{"n_head": 14, "final_lr_fraction": 0.0, "train_tokens": 222400000}
Each number is 500 + 50 x the weight over its row's rms, rounded and kept within 0 to 999. Layers, rows and columns count from 0. Numbers have three digits each. The size before them is the row's rms in percent of the matrix's.

# layer 5 attention output (transposed), 448x224, rms 0.137, rows 340-383, columns 192-223
083:394510503552552511625510451493623495420450424519583458517492514535516528539488399533449510453462
082:519564516421524460532443466490527602489501546412594540457518549490508615475480517540517527561559
083:467513395503516504576529592476473428450420526453464437446510505494565547442551514495424421449530
094:601540545538489513485484548478422430500475479516497505480488544439487507545497572547522409554495
087:466486505498530525586562498517544501538501484543444543514521464472449435568409470479598589511464
081:513511371574521476484522563540490487516506593465464563461503498425534578442429415490482481572383
089:467496549488501536404518536534500585417501499489549551457413488549447502468502522468530560500479
084:441568509457576537591550497500534502545546474525487542478464472481472486364446482496549446493527
089:478540519516602533515552509563506521509622509480479484484495470507490582480487493517534527515559
083:485437519419447509487422428475504557380430425531510515468427490531522481576506513517526482440413
083:513485458534508590515400463467510550489443450511528522560552443518534504529511595542403531508466
088:516469545562513516463580457514488542549503546589425528488533442517479493462407494514503488501462
106:502479525454500504534497586499430570523549477446541463481519443527413476477483434481475528460415
112:506466478504525507495503386467423517436485452538461550542517579490583449566434606517509480483473
101:482518439398492469589487495526494524447457465441620480517428459549463486524427476383528507539508
103:454507504505561545541533488452477588544515400470478515493443459617437614503466421428487570509529
092:485458516614457538445454396507530561472592549497505457495531485517478450508441482471475446532547
086:516491494578510483526509466517470573410524453493594465538563440410455485485505511499562573434460
102:540447455482516440434556467446507507576446557504580535521483569569511594507495518546549501481519
096:492463533446506564468454475437500499501459479498501568488513515445476409454434428491532541500494
090:527541515454527504477542586508519467513435484456553475483529549498418515461435502486591581459482
096:622463471512402532528541546572593481531500520466442425530594449417468474469568534504566505507497
099:517537458470425488531560546458543485570374488452500406521569494482487407504530451578538509449410
091:433567470507565520523560490436502571527545497518504485500429466489643559472495436516503519483463
095:434524563588497466415618557420376554523472533503494473424514554517481540493521435486531509498439
106:461509573513479497451512368432593516459503414476582522478560520493474509553536501443538568411447
095:550471436513467462480511525485351521503459553525510588473446525478525488535548508559486452453463
103:482545631574527482496622470463514470538528592536486463547426439520561525560496509586448372439478
096:453475475507506591519435451511529549518422512501530627493507556477573515486566493509443573480543
100:456533632473565496516538517603489479593565491572447488581574537536543511524420461537449528438566
097:552536556407482468410495453519561480539470564532551483535464555510468515410499479527487370502520
093:439464509530404510530465597495425486434467455526432532461511412510513430527484461464625615621510
101:475395538525469556499578567520464526476463513458415447461601432476462439526464499485568466509563
098:544414465508533546477592461454488515566545482440458410480565469618520556422529519556515478451443
087:512497431498469490459543533426544498569437480447405575486442471523517474551642416543514500556388
101:449548365490518473371555499493439464409477551502458481556460490486568451458574533515463382461543
093:474521518493443520542539535435511423547510498559467508524526458574451482470535433428535464462497
095:388506471507460464528370546517450541505530405500578494593507534504415465430535478405548598465459
100:431501509553515463458390416560489501479478495539536500428522487545537453453450516476487545564595
095:553551489478548467520518496586524529512602548513414468510585585519389533533504605523570516486488
104:474488446511506544514414442540395493449478504511494494560414604466522464563465496536480560511467
104:497478538574489545568455506562524483503584490459420493592456548521605485596449452553438545488517
096:455614560507540477519594444579540514540412460406366565385499437589554502563504449494455529484476
103:452665507473415469477527511511534442520500552528524509566527522513515478443549428528558438512503
# layer 5 attention value, 448x224, rms 0.16, rows 341-383, columns 192-223
079:601475582502524539447582523533544564499506504538484486505588499621416396504580486501527383431436
088:515491509582477486496492454468502483523584509510515552572484589535468564490477427540553486509478
096:575544476472491478556512476479466426551548582474588523489481438531506526462521538442474541470473
081:495434502428520531453495540547486460489527492424511445446503510555531521497457649521397466535562
083:567358565531496503435474491458495551427478465515527505503428606567494476515488540544448523403541
086:438468427504442398543568479527495551486522541464494492481507479511555509532465516531526461427502
083:470420487469500439381481526465379448487441595545532536583554532464484464580505473408480498501471
089:511453484503514422443521527521620550539392520452526553452508491517402475515485525509493493462475
087:524547523534520465479485555478409537451579432511539429541501477476445529448472470462492488597530
079:484555572465467437521453519551441441458510521431561468506402508465504512468442485419558536563507
091:510548570433461477519411518451468490400537429440536404511533613483517427445503543513475574502478
105:550533433520463378450533543459478486473533521484487549523481580490562500530553471487503443508603
112:581402424534437483485478528445541480471506570379448440495492534551401487520536502474543612474400
100:393498478538531516469560493520551423454575536564466537462496469467568443489562412525512511568579
099:403404410514557558493430455562554442471543544541481439474507588441577491503521503535500509450576
094:474503536502525517520532464554415526508584542397507505595515507483484576455490432593517534458486
088:519483500573382483498485479484550479504544568501484526421494492550594534504467470498447450565561
099:484484486556525501595500527482477468425521525458519556512554527506523471488499561392548407457516
094:528541513521601550435534508571517504458444482514494499453431405519622569548491555517464419521521
090:515456393430436494520513522480447479434435499492396576423448582540539442496493593532536451481561
097:381427481528550487439474481459391398526484518445557552524371491512572558540543461437531520477479
100:438510514575540466474485471518475461511528457461522543470499506471547455460486435460482538484531
095:477496523524511514443556472549528491471523502476474440425429511448409456558581617553427451544562
100:512526445367502474545506555596492481569503500519538544500494408480494452535530475532493408535587
107:519510471588563520605424505493481441496457562441512580490492497522580438478509481434484491485520
100:550552462519407469488552535503563405573499482485537428472597426594445508546484511448496513547551
098:527548474540573509502520455472483523511520473383524440452617590536583479473466513459552509494442
101:500448457471429437458517573492460543553510524503534458487489360535385499517396598524509463564475
101:536501537482516474572468494439477462527470469473541456508518453492501526587535482520546496565488
094:487454520509625559525513522519397585489490494483473515428563532489543460552417561523520478503487
095:547556556444448423465500514491491477593517573579468523581475367453444564530571436499477524504489
104:421486418562562522477490474505568460519579528527558560474439499399605451462589482484569584426528
100:388489500480453500544481560495457498515530489526513524551461641480443480549476608528455548460539
090:462473540433519523538477524527467544507505396496463416462466470516533533438495622566489466470541
106:574531529458413435502517471575521519636446472552458558484583510482427497517528377492449565459483
100:487531550486559524517533487547502577512469464494458493474545482448537538508478490539582522488512
097:595542592462430558519519417493498583452513567474396540505480529461483543518529377603459504480500
097:557507490458503471513522527482501598501565525546498522547523527465544561571506468466492326538465
094:521415488451446476510487495489451478535411477419540521465496486440483493539562465514531481521504
102:530430436459454466496605473494566478561444502468542381468497436551408455487493553423513475471484
100:487528435488462419499507484470537568456395453524505454463558450470498443465538533471510528607444
100:483471428459524570412460575510488533542437513447526478508572548492474409540527534487482528389491
105:565533483537591474500493484494420534482545438461509497505481416453599425517551488497464450475528
# layer 5 attention query, 448x224, rms 0.131, rows 352-404, columns 192-223
109:520519477455510456548439445537536495513509436479504556581486511575482479443520431407541414528488
108:494450508518480523536502465489520516503495507516593428481582562536461507486491534492471539555527
088:514557503472523585474486460511424495485573492386455452551471444501462459503505527482450463477516
098:512599444497465501467567448533417560459546513387520479477536512540493427455480526525476435570588
108:455562513510485579483491450472480416536571516572540496462513505482516503519499522523468443518476
097:562595467515509512446493481459493480557463458515468537552505461529546496513583500461473426434487
083:510620440474535594511511454383538456585450549475534529562477436570473488498564483502479416492548
082:481570486364491519539581452445548494525450526611431526507499489506437491515577506548477498487534
095:471515415451480557475556481496533507570431526544567615532470488576469459512605474550500516539559
097:497515488451467565514547495463569470574496449459534633513466464500585445496544544586475360464502
105:575557516562376523553418596562548467531553529595506482616545560507415471494456511489484555473479
094:500506470561517544449481592454467546422497514445500542466453538488475517398518537619397538483491
100:414580430523477460406427470527479517616517562504513552579456499447524461530508471533495427525486
103:426442510497428553459548486443562511472569450597587464472482552543589425530540442515535407507560
098:432444508495538458464524409534490539468406566442451551376442364484519494555499590647425465562470
102:556557505500454559572428558538410507460488517531520458488553567511466479461423507426500481450513
107:438563446532515499568490502484466524582599542479406551531503486500522523446485511553562499486480
101:415596526540573531469493432454353477513564494463560502493502508431582486463425496489520502495534
097:476474497449491502477463569527506454457490456482415604553410448458587505461469541484557525518459
094:485417520459526510444494454472550524556504479503519512489438482471466427483503490453508409479487
102:553498510494480493413571462453506554559498538499513562600518418533475490574473500490527526468426
089:469606494485449560535552474487487508564524565592529526611510465503491484440500491564530512483525
087:506584513486515537574485436423520477488468498561526434565566512527525499379528488541488501443510
101:414540531516518486528462482547509434403529464548533401498559469468550521492541517497489454498495
103:443582494386447519527572431478503449533531476564454433571526522443567528465532523551488385529518
100:570530411520533575452435506477498613525552513456459532472497512487598539481565506503459544557429
105:571643434457465455507569502513529451541425493521507517488486485569423581530559459449514477488573
107:527513530429435560460520513539482494458500497545551519482446483625479484614488478470516405581539
101:476554507392456490501515509544443515468503539510436519479522483467416450493603523458519552551530
104:564460479489470569484583512525588539509502513470594552436466436613470555521439499492504420549469
107:566479492449454540505424508477467495513550499585466527541474549561555477502513586500528507546534
102:384546574479545585510517494465448476462418565522518463451497525477521514499475459494508567556456
090:530502503606495517575509515438480543507556580504448466433546543486495485557569485540499475556517
080:496492501447452557575407459455546557565556445570457497492573492570438489521531571490514450682517
068:485547548505471453437498507470501466596440515462511479545431410505521525446522497631432432439430
075:488472560447529477461498531541531431538456523528556468568429467520507479495559535667542487476451
078:447566429485489493516465463496461432451438549444481463445535444554481521483569454518503367476508
074:566484454465544476460454527473505491531538504464539454503502555517442485438509536485622552537486
085:505517489471435461526547434499655503590493554525471603557504494450463534527486479500526474491515
086:525498575540472521496568528552514482478632495552501552494392521461509503492459455455505446568451
085:557537571451529450476501526501493454537568429399492438459493423414553603526568473464592484440549
080:501471481481467553405506482447461475502571500515445481534598516609516425447575520432506538477491
090:445465521504534527541566439420498497438545489525499527526602466469501510606437482539552435498471
094:408525424560525536451526457480475472474370452566517524576493507582516508560449424554547528494382
094:453590531461506525478490522552421465415355509424564472442445605512564439501554583444364526462410
089:569378462497426480560500559379438441477509551518401559494496540488538516515493533615517466510490
100:385519484510549455462430537530471507463435453488563428495537475456534485480563517458479502483525
089:545556538456529471513483514477529474480459541539579474445530422428476479462490522519577562436524
096:484523520497455519527541570460496563446563526568426505437483438578514489485517611543479427532543
076:487572519475498491484474587562460504530411461514567503590440425547491492503510480610475517402431
082:547483615511507388428515502603511477506480493495552494548462468483519548524493428529526470421520
067:490616473494621482445476484622389461488582492510506490553404553538513495509503550591440475428485
082:483514489505454480553521503512502536436580517517475487457521482442450589450502441470449562588551
# layer 5 attention key, 448x224, rms 0.136, rows 352-403, columns 192-223
103:551484489517578439477491460475515529424486456475510452445554414517527461450407452505480539516503
102:479497520497478571511571499545498479436471465485477443442422524510473491489511475495493420462506
083:429521458480566520451469481516553554566536469536539508517452445558502563526537440483516437567490
091:415525519522472406516511473480531536549485489563480562598414465529586501508521542516480521587526
108:441528419533469561551514482529485511494529514463433489484563523516495489537534551419632542556463
117:475527574577455493555548545505527485534504510529414454454554589511526443529548436479619457557467
091:489567539598433522455544452499501618506449563393484473449509531533469461494438470498512417505438
077:419462516521486518606639519495503534483502574439555486524453433586516498499490436588491428460490
101:442512547597534480492583473512495486558512532509520436484526506504470420532460413619573490513531
108:576530528493506607457460407466487398528510567414445467426530516502519438563431455584648472441486
098:494462566462429413473426477554481387541498496581477495464440492516514515543525390557418505498528
093:441579473499438612487495517508465554432472476464508527491507595504440475504456525470476433544516
097:549483469514427507528431420446375433504479589428533487502488481486536468582508486502583369488516
113:519646369542524450393466488492517541567470450371524526531458421576463492470383551510468505437527
107:415495537559525560497521487493456578470499555441457465491480515495543499401513567493525480479526
109:533405538467545456539486568546513482469518510524606451490479523501615493546512419537461478479491
107:471614544481418460531418481542496522482483548538489450579516490473443528534407521544509507482434
107:482500585479433468453536488510615588486499498538481427459562524413488520572527424492512419438471
101:547503429443527535551485447424471437563531411543547538579459483517509438487506514520435552487552
092:596516430472505483513507490566473478526531494450483545533470521435442511554456491520427524511537
126:572560442429537522530487458506497539529410471472462569436524524493512461498514467465521484485532
084:423523522511467589524529541512441564477532559493555593484449501573666536452527451613435469506526
081:381460530506500599536537449461535533416555598568495508430480493503586551424558474612414478503501
117:473458521522533600486493476416418497360532468572449522494479532484591453488557509492526516480511
098:414447534467534656521538418466401487456559534424487521467582533584572404537540503544564459525466
092:472483490587466600570550594437491451490439558439486509517533560623536623536494568553490431458497
124:586545496473432528481467463487468441483420519459471496418567472499365493524527368514466538482471
109:591473516508502482444457460560507501514478482507533517509471460494477473493483523479560516482461
110:433430601510562530582501624456496492450548460500508512507560519539441496517498493440507526526525
101:560531445460528465362529497546474528524439470532499479506533458468430578351589510446581511541468
109:463429548539487470472452562522556410467533473509547566494431394489662443491533465499497433550470
109:500400573586543470537552520443445567403568499529594400494554510535411423504505446495555478506522
069:474440431532539499471416448562481607521401503476541505493534433563450463487444523504498489511523
067:468438433499600530459482541549546608495489608492453532407445522554490460550479551512472575531567
070:476556416462578488542481423574529535430528504477393521508472532497514520503496581452517485473486
079:497442505442413481485510491495469452482557495502449568502569494477458476500497491503490491444449
085:556581528397485516552485490493544471514539530566440590510471485418505549534486467550511518570563
082:482533507523416514478510494508523556374490484545519548555488574400534492567439546525514462527444
082:556510482484455564442571573552464538576412405472540546580431545480496485517560450586524453412425
085:493428529560455525555454467403530517533388547521447419503458515616496381473497571574449535525547
087:506565584561543482509494514546500478491472504489497507518453489542521494580564457501508525427454
083:500508439545463574562441530496485423487481534401575498491497465396481556390549578556494451539499
094:466562434525432501521562517528501460478503499467549550417540434474505508510562544526566492528458
086:482486460441501447592514577525481579495584525462498528504470428415533560521515515504550442517512
088:557497489537552587539533481459435498470578430481451568456601435517504530583513459527504478405487
088:455612445460466523464507432529540474530524488516522571508487509511455543482530523498466453473520
094:425446492568478415542449514589502444437612548558491511500527504507516448509559560497508468551561
085:499526508460489506473331535563425463521442411491532511518423518496427516520515534494513483460489
071:516520486553534508550478456505518538460521583484515509488452516548516460568583490520504543441553
071:518511524485421601555417534575526430525501453496363528500430529427501483518540515460477457452467
067:564491560436455506437519490503555358572511475530470530584488458436540446474442465494555520498477
071:464458519496437438524458528506510396511465453464620485464476515490448484443406479500487532479480